Weights of a small GPT-style language model, trained from scratch on English Wikipedia: 7 heads of 32, 413M tokens.
Each number is 500 + 25 x the weight over its row's rms, rounded and kept within 0 to 999. Layers, rows and columns count from 0. Numbers have three digits each. The size before them is the row's rms in percent of the matrix's.

# layer 9 attention output (transposed), 224x224, rms 0.0606, rows 48-105, columns 0-55
085:495512517502518520535499522524529476515466521506486522515516518515492532513515472512504462501526485528489461532506518523501461504543496473447492498513459518530558518516
088:446496525495514473475504500504498529531509498506510502496480595503525543514493485501503519561563491507503523467509490506498515499482495491509504487501510513507506530496
082:517522506498472489503503541526510477471490516473525504474525543525502508492509497508501496418540499484492491540488524500497503507513464529566534505478476474492535486509
078:510512476498466512490481496524487511442513466496468539467586513538475515483532479498475500531501486503480523513535485513521509483483515508484504473526524476509533494498
078:508543478458454490487499483544474529452490490493489520472482479522485517482507485509506455443463500496512515490496521494493502464484438514515483535537493534486523504531
082:550519500488501515466496487484466491506503492540514509501513527539488484454502523533511593484488500470456503486483502491509490515499477487541493529428496492489489479508
090:523536505444516487525472531511502499440500495491514506494495542510521477493473549487513499567463485511499484500510503472506474505506488539506497479508469498473484501497
097:486504543509500510493485519510501530541532546509508493499494558484480496508498497498525513457518538522499486503469546491540558487485470505463489485475469506482467555518
084:498496453453514482497505480531534523543456477473447485492457458464491474529495487487520516486460465502503488529472534480463521492525489492408483493498500497455468501477
084:495492504495489474496517451499499483537492489509494531479458517514516494473500543508517498477472513522437510531539516492524515510530479509495494521525509495474443521487
074:467506487497520450520498500537505489559473514511501484490483492483520478519508567488510521626509522509494517533458498479478519525487488502471481490489506460482486498510
087:478523509502507518500492479494522485509524490493480519494521520514486541499495536496498475474524514472498516519478526466476508483479481508524521506560504477484495502477
081:522519474531511499462481509510519479501512534506522474471509534504488461493499496513483520541517527483465486500530505519511458559473508512523487516508510520489457500556
084:469478554564507518454503512519481548488501445512462470522466504489502490511511487456518506516485510474504514490520503489501502536509494506528499509516474535511474519463
084:505514497530511505529493551527506501461464549496472499532536528456475529490507435536524497495517517514484498492507498502509494478462492495453506486427507501520553480510
082:497506513501515479476467509486527506522488496502504470496500498503468490480529489480486481505520473499492510507514460471491460555524493478519503516422502452502486473463
087:505491505502521500523515513530512539511515506474513458483525492462507529552538533520510453479449571527510487485513476490465471516493491516529493550544482524504464495508
082:480464514497468522519514468514476432531483515498518512514547445508522505497498442498513494469477494494507457514472495514526500495464493475437540514464466502522532508539
084:445507489471533497489486513509491532434528503486507512490488494489481513497513502473552496523516479485497504537504517490490478513484468537489517498511561524476499522497
094:433501534516509494507514494534482546516513493510535511502502540535503556510475459494505513587519493549486482489504500520474508460455536522542478471477518505488514496469
086:493519460483442511496513485553488511462455468498520525492551487461502487446505528550494490481481493486484506501463516460505497532491490512436525539519562499496488528508
091:452444512483501491548481456527504537548503466510511494497488477488498489501528527509461479534474493542498479525493479510485451536527516512544496488524487495482465504481
085:502481479513492483490490500523469493525462500517456489485465502458499480497475511496454513453464481527477512530523523478494520525485475493479497560530497568500499529486
087:452501517532511512494498535521510529514508503487541433522498539487483530501484461502508491474497502506490495524470465500520517500492504496546534468479495488465522523491
085:528507512488491517488481470515511505483430509498469510507565506483475489485513519496500493505463559477539491509516506537480479471509520538513465501536511505504473481496
085:576459481507517505514486503516493487516454539512509537496544556509519480515509482516513502582459464535471524492538496498490503566544474539501495496492471509514525522502
083:496511513495497497499490524518493515459506522525510487555462513482485493493495516506457482538499452451531495489479485495514515495502477529508504504491520492480501432515
096:558539523497513463485489483472467470451476488507494509499520494522514463473505548527491515409490453431466509498522517497513488477461501481504492496506516480493504496501
090:523493498501479493517496486493472439488509499515495515491485418516451512509477520480473474432512521465504523496480482505531514453484475494443518484495520477477487476532
085:496495523517484480484483494492504478476486506516493496510470528525435529502518473503525565505521453476522493479509479487472496544479513486471476490508524487516513479476
090:476517501544497508480473485480479506544469465511468571487558579468548485496486489484513523512482485521516495466517465535527537522503490498505499531531523530487482507460
082:521479490502511533477488501489505497510495539495526464542482461495526513487511520482504543475522509536489506468468499515518515544523499458483484486527458541496499498525
093:502505511462478479465502466518520482540530488471516516489502467517491488456499536474512499536471482508472467523520512516495499493499499525512505477500533539519485518465
084:508510481455525523530468521513487489495460500507527494511496525503500533513541513465465456527484452469489487502477505515496495459525469496459493495508490489486525504485
086:501485505527492498448518535517527506533520509497513486527517470476496504545470421467534474443496488514557489483523508484447501529492482495500523488507499521530504519511
087:517518511477492500503499469489524454569463532507482526539535474489499475513537477466502483501531487490474515492523523510503558443515506462475493497458475545505520522490
084:521510510510499502504481514525516495445522508520507485525483514505533500483493503500508506509533511558479488486482526496565492477501502531502477503459461451511514490493
084:454477524499499516488516508505482496510499444493513471521490536496507501499492544494501483568524542457536474478490520505466538498508476530490501492540514491485439492465
077:471479503470502475478514505495495545476500469541473509522525544481500462540502470511473469515522461492495482517458494489472502541487486485497462497505460496480476522525
093:506492486513504528487511522542498543482514519503504491492514508454527506518502501476511544440480532539489455472505500524513536469478488530496518495490466513496555508525
089:545489483476508500505504503442513528546531501499484558544460485488506525537482481496500455491519464502472530475523496484480522436509440536487501507483538486480496508500
092:505476519451487497525504437503516493496495508498473520504462514538516519456516514513495495460510458543473484484505493535513487521527516493496530502567466514527483539518
087:537509499495519464468504499517502506482489459484478506485500482518509512467513541534508524375496512498508507517475500470526537487537466492524523485535498460528437498520
078:498521504481523505483496486478528510570490547508494511483485498528553457516491506461490468503491492523502511504473490444490509527497520548476498480508577500522480470492
089:452502519454512474467521518527509492495529480499524520511484473517504505451514506478499472546518490510487510520492518487517496539518516507501522503453523492495482495491
085:527520489496536495534524460499530485516464520492549519501492512505474461485517545542512482421495467456485502462514533481469490455465482483463541488470504495502541468518
087:485510514518506500472476508457501505499537533497494488519478563546519519482520483483502571492510547506452535507515488528494504539521524496519528528476482482509550470511
092:491519513494509475466498465485519530535479515498455521470522522528517505469532486456498486492456515534490497516499499516472528560528491509491507487467545488543474520500
106:505514495461513437497562506558517503483540443506518508495534501510444495474496526524479516454521505469445486529481498500495512513492520515529465510546512474497523504500
107:514511507484501519467531506520497516511487529498533483469526524485513509483493491516530499608532490462514515470517467495501489469543465494496532487468460507519543474470
106:541489515497506497501497480514550520489468514481517508488498503505511460508509460491525508562500522553504444427553494486495493514516503517508460496493513449491490495464
101:496456489484492463462529477520481438494511510499492497441513453512468522490495517480474439402514495474480511528441496535535509475448511485480497527504550498500499499489
109:507461514486521536514487522532504494459542516493522483506509530490527507453483529497513485506520576499504529465463492463464468499547512496488550451496462514445494471513
103:501522486517479530523542498495510518555463437491531498454504499500489496523460543538496551574470507478484469485441475486554471452516500524509523469551504524533541525525
113:525521514448525526511494546494491499500483534484496503511469502462467516501514505496481502478487455455512506465525475487483502471488518501498489512517505520487511477524
097:492500511497512514530470506472498507505519528525474498478511466521487487499531525452487518540464469497528448496486515485527473531493485510517483521499514485517530517480
103:514514496503504506512524474512495497515507507511520473510538465503535505538450462532506478408496533488517523511555518546478511474479499493506494468537511477515486526532
108:461469491477485509527497505522524465506489493517513490530472527511473464527506530524492474410472474486539493498547489512511521515529480458488504502502473529496493516443
# layer 9 attention value, 224x224, rms 0.0619, rows 49-106, columns 0-55
093:524492482531458493493524524479488527463521507506515503488471548509480506527499507441504543514518461518469524502505472521484524510474502506488460515487445468435480497503
082:483508534516503518492507436475475483471483494477487490486518471515541507499537500505530474478462537544431507486499505526495470474508458504522536514478443488481507534513
080:481514487496514465505526486531473486511473450493479490486510519503487490484499531470485502511508452476444531462455476487506465531463513485476483513497558490536499508497
080:500501524470530501523473493529500517514531477511485527436527483522483497476543542511562492513450487483441499488493513505464488488509526507498483481476506479514493491539
083:518476471495488467532484469482470511498475510483486541511471483527533460509527457484460493482501468455446456511468454550520501462517517535502482559511472522474509471556
090:489501506507508458527492477524504459481490526479502498506480482504491449473488548504491528485469516467523523494548468502493485519517498468500487454490552457521491508464
099:510526467505502482523499510480527486529529493529509519459510526515491504480489432479533518492516483498516525504507475546486528488482475510460472482515490481521506455464
085:563516497554500509543530530556533534549493487537480478476515499483487526486506498505507494479544485490535504503498509508485496475479477525494483509546517493526510458479
083:551477453425499531556484504499502485526505522489529517491472470465518485492525508482478486497516515467509514497519514502517545465538496532476489523542529511511481501527
089:541518507515452473532481527526515528480506559527469514484508488503494493515494555467522494500505508476481527489495545514514482476450496470467510498528481438515502506507
089:495505531535512475496512474532477524474558495514510514473523488501509466498536516473499504503477488486546524476474479462505494473483509513508521501494549454523502489527
082:491526518439499501483485470515466474511543545461522491499488534500549484530523501461527441531506473494520508480491471466447504526520500516502488500463585478496496501498
086:492503517508500512485498562487494497491478502515502548500520514505540454490542483471490520500521519521560448490496511510490487524513479525489508471506509517487506469533
084:496501466464473478538503466486537482487482513506490508460527464494437498494492486487516473496453508518487569508465505490473496514472472497499484499476489495472525484442
081:524494534473495499502505519550479502484485515491488496501498508477535542512476483470479499482562473518462478513506474496481515540480514458480508467484521487506478504519
085:499510529501497480456492483459465502522545512512465501525536471496513460477512546515520512497469508487505532526462499497469495538503512512529496463517516470499501518458
080:486510501477494482481482474503491519488520499512497470455494483514532546513462505483489448491489555519559484511466495534507494521501490521532484490508480543497503517502
080:486475516492493471488517558477511499459507488517486502501533489500451500544505561524460471496526496523471496490488479445535519505476484457526524520519512505478491475480
088:493517516530501488494512505473483502525455502548487494515515545477498465511493519477488486501542505537504528492532484532482485543486501519492511480531506453530485505499
084:504486500499498555531490552471481491486553511473491503500479521487485500467488518501537480503488503490499524470464503528555473462506492471503527500489466469557507472476
089:491526510490470536477477501500492490516524492470521506494548474516550481518518520453499515505484523477467510492521501534473485491517480475515492504483509510462499494511
082:525518505503480485530508520541516491544512475495488496470544466495502493506519460502519494488537510484535490466484446519501478466494478523483541491538531514476504497506
087:466525477474547543449488542468479507462528498505499499518495480520479510522483499463527511506517471532516491524500481542489474501460498508514530469530495534494516460490
078:555498514481496459496508498535548511504523536502502498529523445492521484514465511483495481489528492502508488513469475511414523499520461530480455507521535485503512524496
084:515530487515489489512491489511483494498475498490495493500481468506507512525485523526472493477530479497498529475496464440497513509537465478524472505534524495516499530522
082:492481437498488542504505506516459496499492499502540498497544519455522511480463506529491513496484466499473502496516488518485506463479480466513457487547499528483512469527
093:535492490479517475525504507514531475497511480483518485488498477479528562536503507517467533488503501445469470494520502490532537476549484465483499501498509453483494542491
085:469494479471495469496526482511500531498532496523484484484484511511514530527536465519462520485505519485496530505498551522516456466452478504548508507507477563501502464458
083:474505484495495464487511541512519493467500528471500511460451519473546511508482487530519464493512479522482494471477464503493538519468505516466521551517529489500512508547
089:532519473487502488515522507473490479511501501506505490477500528521495488535531462539478490507454477475600494486479497515521545550488506517490468509508532501482501487537
082:481523509453458536494510487431500485513512507492487511533501486565516545474510475506546474491488523481501494500483486511505480495538462479472539479488466531488499498469
092:482529520505520487514490489559518490532465510500488506505532433491480525506517527529490452488492538522510454481473509513548528533543489458512521460507493463534504519515
085:517454539455502480491506466520487493467493486464575498486532483514484510479457525486496548502546440488543478515498512490496533498489523473484508518478491501536505494475
088:489523488518504444528503522508529504532507492564472509501510505523461535477497520502487488490467490513504506499488503471511485513485517474519456487507531457527481501523
081:498539468518546496514518489516523497536506458483550471516444466534488493479483488520480533479489503477524510482506479582506462468538461555509462494514480509515506551487
083:519484510491477479498485502489493511517502526510498507455483486497477515477481468440522489496532545556487502528548501544528475509519510505533522534485492485456505490519
085:517459460547504487526529490541506506420475512515483506497484517463549467470481478506501491513538488495526473506474499527489504484534555505461494485540498510560511475499
074:471521527541503506524509441520514529511514473459494533516508489492494446474525551490439460501522480522511503508497503487530506465481474502493473491460499513485496463513
092:463524479465503480441523517447459517496508505479487493513490508515529475524490494448483508485495491514510503485566496522475424511469527495527482497508542506490516481536
090:511523478494500515503552502502465485506465521519465506519475508521460456519511547535490523485488465523470475486466524475533527469505535476512477526485503492536506505525
093:532502517522480485481498467492560482515504494505466516477529509504520515495507522537515488497520507517550479464511515494472546522523508516508492487502494500503479555517
092:505466522481516505498486450506490495530513519500509529489511487501572508457565463551481510484505484467471523504521527511502474481487505513456502509520533497465503480547
075:485478452530514528465509549521493481525507528515493466512548508492474508509545531536496511502539483480493475485448483458511553483496482512436497540496474493527521501573
086:470520491515537492529492489544486505472502499507533525500496490510463524485504545511547507503555484518492482516504488486498514491500470469457478483480486478523499509444
091:547447505505524494514498503507481489483547491488516509489498477495515536496477522548489497499496475490513520498522486459509492495476542497483497497492458473524479502517
084:547496502529484451484504498470482484483461505487434525499460488540537501555508470484502520489474502506477485530532490497495480509458504519477518495499529530469499522484
087:477523503522530519531501535472526482504465507535462514431515502549514496478505520538482528499511500516481485461465459458435519506562484484481520551483508473479501536543
102:556516500512463506518519512515486507513505495445471475515471501486463492487489496527457499502489495480506509517527527552492503504461508500497496476453497530464500511498
104:509526445499475457499504509501436505495522513464498522505489482512483498457469512492485506515496499468503505504481542526493523521469513491493532506508564528508511521506
097:478503516529501526478506483490481492494518489487489518491505498480486502508516464495482528515507487476497492498530531465529515508463505487507514515477478541455505490483
098:496486531496504518509492546538442474516512462517494505534513506501500466514474488494492488479527495493504521492450507455521523423438482548499455534450523518480482520522
102:469515548465510496494505494472512504519526526477462464479496533486566504531470518552530500505477487500511501481499538524516486501513500482510465489487532472481493486512
095:525522543511478515490507501494502494490519493483516478469500535517471445517481476541556476505575510483463549495520501511451479490454519476483496473521524492471515461496
108:458498524475505483495512581484512511527517489466491519485491490515503510517513508509561485509477461496491490518482519537499497520522530521505463511539471472460487513477
093:551498483503533494483490486509482457447518476430516526547517489491476471481524498480556491502515482488500503499456492471505474543546482464527487512473540499441482496490
101:484473503504508532520519502479526510489517493521504464490515515516493514532468483494488502505512492481471540524497506480528511474522529536509524465491455466488496537546
106:478495518464544433493490506508513510476558483502488543480481486496496538498509509507565487497514498527496519489487531503495487492483478483535540477490504490496502506520
102:500489433497507539470491487496501513531478525546507469494479508453527470487475519462491508503489502498488480482506486500552435522539492533494520542509489468484486493497
# layer 9 attention query, 224x224, rms 0.0648, rows 64-127, columns 0-55
089:512521529516532488524494493498485479468489536506501533509519506486519530470501485510521488537488533520480480492514496514472510453493505515485514515498525454525481465516
080:525499488518542480505484484472463500506506489522525462495539511487467471504503532523458498473498451454510501533485493473551497535463540490455526484516499477502509498532
079:519483512499523507503516501437461454501494466498478467531483506509509522537507513537470516471522480482480479514503501472523458542475562517483510534500503481527528509483
073:495465520486507494495498465474479472526523472484484483518457478459504499487524541541477490472498495484524495501516469485536490535522529509488507457508472440547529494520
077:452519479511504513510499535545507532467490530478487491490508480508503523494482482458503516516491571535452511516507511510493526419485456498514501504485460517523480511507
094:527446491489491474462530528519488480472502465503461481535470498478486486534533494489481453515498529464542482474509502509492506545452519489509519505553546471510544455475
080:555518503494482495513502475455482456523509487509499500502486516507495486484509527554498492483530424504574492469487484460482458542512525456486502498520512489515517500493
083:462464472515524493486483502495507538533485513489527497450482513491547510522485462475503481520454499481473528478442496513515536489490478495519515514533467562503467480486
079:451481495483501500517542538541466499466502513510512512480491452459426498474496490466499480516464516481502501520482506552543507482502493515504527495534510500523479480508
088:502479492492517477473491484460527504470521501509509471502497495481516461503493534482464560510508487499455532491452473527510490510545534519525502536476490497518491472456
095:493544506498508518514504505519505488508518519459488494501529513509542537526541556481522475518471512524480459469532503516523483530507517482542518520468544500553495513501
083:467489493522499507515543532515529513495480469472468500520515531478578539461500466524508499484504536515479453514546510497508468510505493471537513500480477473501520520467
101:484506517487505511475499467514466493511521491503466539483504467524519470464522526496509480480532487512503538501517512497493511498508454491477497491496537498499496517508
113:527455507491515482504530494509525504524525477500474483520445559472532531500505493497488498487482504553499481525460496513477522536531520536546529516541536535490545487506
099:467469497499494484474495513508486526556526508498488526501471524517560516515498468441491530503499471512492532500508497478508526584508508497549519543497500539528491494507
102:529518494478502509498450445449502505506462449481521500511527499471530476504521548498503515492483454471479482465447465508535476498516512496498490494512475503530458545461
069:534520534520500511476501502455491484517524485497476475541475490496468520528528558535483476466478503485528506459497462501533514501501495486518475499460554513496512507523
079:479496503515530481488488490489475478550499487516495467518506490498490502496527565517476518475500478525523461488494470465532452530499546482512477484515518497511510498486
066:477470513493455469485476488514520499498530511501447492522501518450512487504519530510474504479488535521551494509520518499521485530522512493547460500501477519512532500484
080:472467499476484488517490515507537513481503518492495520492533442448513522480518426482508460514487563525518518508512496532513524468509461466466511501541450512485502485493
072:478492443541507467497492514527466525563505529497541535448483488480490503500506499515518525498465509529447496508446520483501534461517515537511506493503529524557474481503
095:492527520541499465502512472447497517531495536514522469523539555475497515488484556533520506481504464511488522532503500509536501522518478512471476527480441489534484540490
076:521513505553516478472515483516484535526499508517479497510500533497496482505500502517441489500461520581503501495508501504454447510499494524504479526512543503546515553502
081:512502505516461497481522490518468518541495473498504510501434483502421499512518455500553489500523485522550506481478505500492471538470532523501492499495529524512499485513
091:546477496503475498472531487503491513536524520490512496501489424487484486518509510512539477494503490517485476483498492505518474477460515508453462476515541487469494490498
094:528485495489508493464503515488495507464494457478475486486499486498525461458476515525510495485511478481500496521550513498480531510500454500446512505495469505481526516534
100:492509501530499482525500516517504502493548499478525480518514489504491515525533486478513453508471527513513443518583489498498467491501489466552501496481469454523500509510
110:520514474483524510483484498488495484488487487474521518513472522540477480495508531549484508491504465454510476511553503469513491482460488513505468489468511462501520488504
095:502524508521488471500533498480493502485490518499524501481580486454501475494503461513543526515511538485504520526501512488497506471558534478471495507479474524532517505472
091:472512502517478488488554541497545555551506458463520498505499535510510541495489470488483539504500502495484494517497502510510521510511490507583545486464464530508522487471
101:498519473504523480497511495494489506475500456499515513485491514542485531472459484500494544509511491412506454515517522464498501475478463519477518468484506444506501496504
109:439480495525509479544524504546521528526490516493478485524514501475493549520462487492483440490477538545533482491449493520497528482556491497499516534519512525488491480460
093:520538511531493507487464509543504516499507492510516491488507571515506494498496497506486540485521527518479497534473503527513511502533525522478486500472481458493476533507
084:510467501516480506498542496506488493527510495503466492477474478504525509512476452461481472533506521496571490491494507504461495510520495522489509498493526515515553491488
079:491505491483519496484486459492542540503505535519530528499509511522470483503490501482472516498457477501430538477498499512550480488511493493533485518508458490483465502501
078:536552523567536486537483455474496518492502507488536492528508542475513516514489527568475535481485469509455539503511507482496512497497506498447484480497498487505459513596
090:513508514522521490502446496518484521491490539502549482483537555470467508485532538547506518487471459509482507529505509513490489484509518504551459472480497458518449521509
080:462532471517477472468493489513502510485515545506478461489536440496545559523503526462461498546508563482531480490473486496542477478533479500513492513477461454473481491512
105:533533508519493504487491569518516481495474514503531522528507502548492531499526500526506520499509481542496529470491501456509499523518479513517468545490524535491496476454
090:541501508509516512524552520500503483502526461491511510477446527492544494492512529439519480495478479507506451467529487482519488536522540497475497537541464524510565476478
104:537436523520518526505499476432479518551522481496514497467435529432489513496527478542499523489491497520486524485517494496490533512507535517494512481478508538498513508512
090:463503491485516521524497476538498484489499525502504496483518526502494488496525497514541536481504460457504536514477522461552495515484445464455488519473488498548440513488
083:475494540483514476510505469545532497502486527495485455540516489482474518515480533546451524492558494531506470504441517536501544499510464474504478508519479478482478530488
093:471507474502461504497488462489532480506498491505504522523489496501491487497519499509478506467518491497508517570510533478511478525519459500469495508476510503506499495452
112:489492496513487499507509492522508511503488466493478523455537505514527493493502523489463518485444512506480484497434485507523542545528487510486472507543444555527495478477
100:522505458502483487482479499470546495511535455509535532499481507464564571493526505504542503483509485523504523489475484485560511512522532463541504505509512533469548466468
113:470503520488494505523495502490481500456514470504447500488477468496530502470520451503436495477462521473488515563489521486466492523514523503474508530588509477538508511518
108:499531483513514519495520506457480487507537497486501514530443494547529508515541503450551483502489550490500495494486491486472457531553509488490484516479528478519497545494
074:486515501497503506466517453490513498526505499507579480469476490484515519472505407489505504510511518542533539486543507499457480446487495511468502497493550459525503452540
080:491489497472488506491548538497503498508487493511520538479448459497499492527527471491498458513484528510484506471488477475478523500499480494520455538503537538526528481445
081:512514521516542502505443494470441492461515502501522502518502560545483443512508541522480499476489463522453524476492497515473504504496514501491499456493524427495467538532
082:520480493505482534491528512453523470456502480507477520485471477465508523497525506527517464502510490489545481518556483499476505487494544512481524477476500501516534491459
076:571509509465489509500477507434512503487516490477500517515479550456543513465507514522494486492475483471547457479559521511475515535520530512433533532505493500521543490447
089:454525499509528505501500502509501516539471524510532514505522509521460473499471503534531507477504466508462540511425504502491510479497477515569486455507513493502464512512
082:515491450501498509509520476464511481473528492497476512532484539489491451478506542503484491505497499474508484474481507505487524546522544507462533487508491467500519469498
076:443496480525487499506514469522497534482495532526476517479549480502519538495475537419521505511478500456503501521475519491529494482508456495484493524466468494481484517503
100:522478486470494532504511525476504529530520468505494521491527456507517518483537461480527513497517490494529460483529507487502508525467503464482520467520534467454543475534
099:471541522469519480500507500519493507518494477493510482518520543512489492486474513510515475506497467506480505553573487534517485461470473485526525548556500518482495527475
105:532460480499494531487510508454463487574509452496498490485466541521544486518491480508530458482489550510485467503523504490516532514486533495508521503507536486510560505494
094:508474486493490470478517485498520469535526466507510483494475486484513497489444516512462517455496521528511484527508505517503487488506539512520498450507499495489555508525
108:530497545475491534490528450521476489479515532487507493483494504485538516541519480520525491501501501455535474502548497516501494447453446522471491465451483479507511469487
110:489516475508514518485514542454475514486500449494460494499496519488536501528467471485509478499519482510506498469523503532487551488466513490531496541482490506444489516459
115:481485505500482468522494485530519509488500453507460459527498493480495534474516555495531510475500459529490462517484537512550515504514501500518511519533466548523524521472
117:457515533501496483511474524512539522466524486497454460515482529488473505517468529523510491508524480559514458491537500523450504487460525494517476490498518515434519533518
# layer 9 attention key, 224x224, rms 0.0616, rows 64-127, columns 0-55
077:486504507459489519454499450474503506497518480492572480532519450516475460530489519485469564500483502461513475505515494451468483530468511502468511497527491519464479501515
077:496480498468457513483489467514509532495488479511486516443515470512451484501502499491505514501518517517491500497502543499477499469504476517465500488545489500521509534535
075:530490459536508488499510532523513522508491508546467506515485546494563489492503502494472474506511490492503513516498511497492478485556498494554499497489526507484506477492
067:516470519542497529527537489486490493532506512485467476521467526463492493492489477495452487470534478550525485534468493481540506500495482455561520538497469461526538482475
070:485527541445516514514505508491485467469506512519489479516530490508508486503504475510475536534487493483513519453499491513490515531493445508473482541530483495484472472490
094:492506469504514481469485510467470517497519502482465521461452560499466504491510517499509478498493513490522496524513516490511525472462535499541518480456529542505565507548
072:533508485506497472473493494503481509482515456519462484529498544466486524509515510477515453454521480523510465550515511531505459490509512491544537496497514484482565467466
074:482501483466496511515452499523482527534487528475499526466472430527536507498471440476496534532539530510498527456523521495483497465463482529443484483533467476512475521509
073:506531527486498490453502509474495488485478514486479505473544472490481516486520511517471523530468501508486545464508478522527578508446455491478493513496483503523456480504
083:520423488529516505467535499473467488523528463528458510468499531479472526468491487494474496505481505502472486495496516451547526508484501463492538507497510502493525528507
096:508510515491536500528511519511484480496508529494492492517501531514535460451507517499486516499548493479508528537475496489507457476477518499524523543513490533525494545512
104:508502499474503517511493517476520475507521519468499468501435535477463475547495465510501460447482468526520480522483522488535498476511511504519480491474525501489567504509
082:559523542480513510487519489494528501530482478448533506521492556477502525491467517435537514520514515481477486510546476526450461521467511523561442480481483484530496448475
069:477484453470513541518504530557474521458483468506556518469494484533519557505472473500522505540462518499511494478464515508522494423516496505489480481519464513477523483510
092:486526508498535475542500522492471518507493504479499497511477518482533443507484519498490503452505477470522540491484514522470523560512497534491516497496505462557496534488
104:474513468479516506512497513522517480512448565497465524467503499493494448516495508499491486490510461513514503503520500460475501514467487484575521535489502473547462503499
085:516519494506503504521493512569457519469483527492474519472504488539461518504518442493562538535504519506511519471511505525463503441490474497518521538522474528453459497510
082:495511493494502509465498512473501553529516465513480507480461518471479477494469533514487465451517510531512506514463519467496506505494477500497446473487517514534528502546
074:483483523518514505513486452478494475548513512503497474532472551438537509508480478536450488470507454559539455553447510460552505504520487452499502496487464504535540469507
092:472485510457513524508499461525490511517519540486504466518465507500469468498478479518546474519513495523531456504519489509527491481530498497405497527478459494498512482513
074:525534539517524540511474499512491511507474483482475519422483514503501516517496506486473498511509511477483531463488506498491499502462442531515478460564486469514432537476
102:500477534525479509506484432527525449502525544502523470488524477469472499475477487531513476488531522553474484548467480493479484496511491475456493496568449510520469519486
096:476497527493559514507498430522475528483502478515495500529532500484458515524518520543508523521528464507471499495521493501493471502510481473510498506523507458532488528456
104:497503484538504487559487494511543526464479507506520515533489521518525464473552520481502534477488487453487548510563520514513475494501502497548462535465521506516504525486
097:540515501544526514524457500487528514479461478512503489460485533527531495526474506499554483523537472518478526508511481497477506502539524507501493483468532463440526565547
101:489497478455503500475484506453460492462517468470526498519489530498483482486526484464542518506494483520456491482483491500526530501474464521473482504466496494495525460474
098:513476502517490501502490496496542487481508494510462479552486563487496484486536524502521430492504480499513464481519496512511476462523551492500520540502487462545500469515
090:497517514486493494493499513463485505463500478513466521460522499542485450502518515469513550521498515463493575495470527548504535506485504527552540495497518520470529506511
110:427498518485531504518462506535472534493489492490512488496495438489474518529488486493517517543484491505491520480529507488499553472514460530451504511506479511528431517499
148:484498484472509522547470521508508522470495524488509511457498477523507500536516515506504525581470550477464517475501502522469513495491490502476481478519501495511421540505
105:515498508475490527499496468496537483517556507527442447508519504498509461455477486492474539486499520553503480509470500494565515469496512472555491503488482528500479504522
106:488524496515488545503487496490504492518508472443491523509471500505509519568483440513540499486504520531532452498494517472485476465462464491500483527527492519465537472508
092:515501517541480500462477497486505464485469503485485498487497500506486503544515531470514478479461465514521502549546502494500528512513499506471564467484512504499494547491
083:479520484525500506514507546514431516491491480524487475534474433530516507443451510534500540513507503500495516481484491513506463495488467474523534485513518465467490442519
079:540511563509503526489467490511552482493489534512510524552497531484481493519515487474545473523447477517527499514514490507475464501443521509467492449532496511513502466511
077:503507551462499517533463502486503472484526517478495470488509457520510490489483507488529517526489491485473555509487512502500486498521472505543495500502515451502479458542
083:524510556478508556503473494528501482489506520494494505492490460535467481507528515540490499521517497513451475528544486508475512465540481493473492491500514469490474523548
100:496524497461506486507473492528504488514549531467511501501521495517480462526537502503507506501526466488442511513522496512470480495518490514485481461482500451541488487518
101:542524484455518500541499507461499505500528491484474487511506478544496512493497507466506489500501502507531495483504501476498521516459515506563499521493502557439511494467
068:482491464467481445476488521477503498488461505489497478528493496479488493511481516458485532466478535464537519490470501486526541503485488504494487514491471516533503482477
104:531494485536533550451536515516493510475477512511484504504505568459472512498476526480505517490511503494541492490496502505535489495505473540485526485479525494477507509509
084:489487494535518525525508509489500521470483497482521539494469475497483495472482494471509542510486505496496550498484463550537538516518472458457503514488461496487432537469
118:479477450513500515460486489491470501465474478483498470518477515433518509495500522489540500520513459523513481484507540520502492480471505491533512527454506493461509465492
108:543497486503503530486542509477529485467510500493472487508475524485489482511504509478496488499488512482553471504503519493493493532497563504516512468497500435459575492480
106:490473455504501476526495506491512495493456518505500468502527521504517503511482477497518529480458485505457483529456513541514535500527506494478478507511506508525483466436
106:501508519488512473511478490500501507499469515509499512470495508516489468497529516489508473517504495553477520502514521521520517484541535538471495478455515485471513496528
118:485468460515494507489536508476499479497550531503519497530482507502545513546474488462479511494458517482491463533500543537455488509476542487453511521549555478523498517491
106:495531511519522471562509519522500481522525512512479496506504444529512489515469491506462508459533541526457505510513462466459510522506514526521460529493511427448516532552
083:502537520524500490483523483528475482484519517503443509474479446538464514530478493467506459541482510498485479490501490499493462479474474517495526506492531550510503476500
087:474487439491505497512480497502523534512476485487512490511489539453502484489500480534474527492521488514545490482495513494501534523480540499505462517524495505506504502485
092:543516502468516496525503500476499491467519508526484524484533478547518513498532485515521498506490477467513509535473516505497494462523489510521518487495473488494496496523
090:456496455500504525497531512490517517477460482488472507546490520470526482475471484508466528480516538499521491480480560462539510549509536485513506505492516515487496478477
095:503535459493516476476516502491503483484498494455468508509515506509483492505465512523489503509540495505517469513523512534503523522532523441503498503488516522482522488463
077:504527545512495523538493491544510479540525493519497464467512467532512474519522493514543492505537482557470469519487457491495499465514472498501491498481516472496458524547
096:518523456497514487483533506505502495454492483530466502519474486457496515495488492482485481492466538469534472496481485514528521524515492477522506527496518455524508497472
104:502521544546496532520483471515505498542516510521545496459529526549512470491503489519531524504520473527452525518489460504516494501515441521479520519510481475518469525515
101:476463525495500495470459477457531526517491510525526485489487514552489533477492514544497521471454520514495513561482469500504511488477457502485514471451523491499512560520
112:471490504464512548498525487504521477477490456492520475530516479518495509483501525479506511518459497498509464500528526480496481543526559457539520538498542465490532465543
077:530470480480526572495540503476480466488522446522506484461455506489525492527512505486519452472454482482514480436484533498530468528509506529542540507513504487480554487492
090:543489523548518524489530486515476463473496463517515511471490482495503510523501508478528422507474491497491450477521490513505525497477511514530507472473500454509542483498
112:494492540500503524467489546509532527503517524484547495467478478490528475465492528501532503489498518456498532464489483496541475504495454490488482506522496489498505496527
106:477517494463493532525532478528493486535482530503507495486475539540502480525484514527465525516535488544499505507526503508500498509512515483517506543463503547455475505530
115:475484514499496512528524491533496501482501468538498496495509528512513554526505512465555442495474468505452461500531544550502492445534497515496495511526496502490516503522
117:491496482482490516451486506517504492459513489504459458488537497512510512494547518516507454519504507528500504505516512489461483449496498535513485515525505501463525505532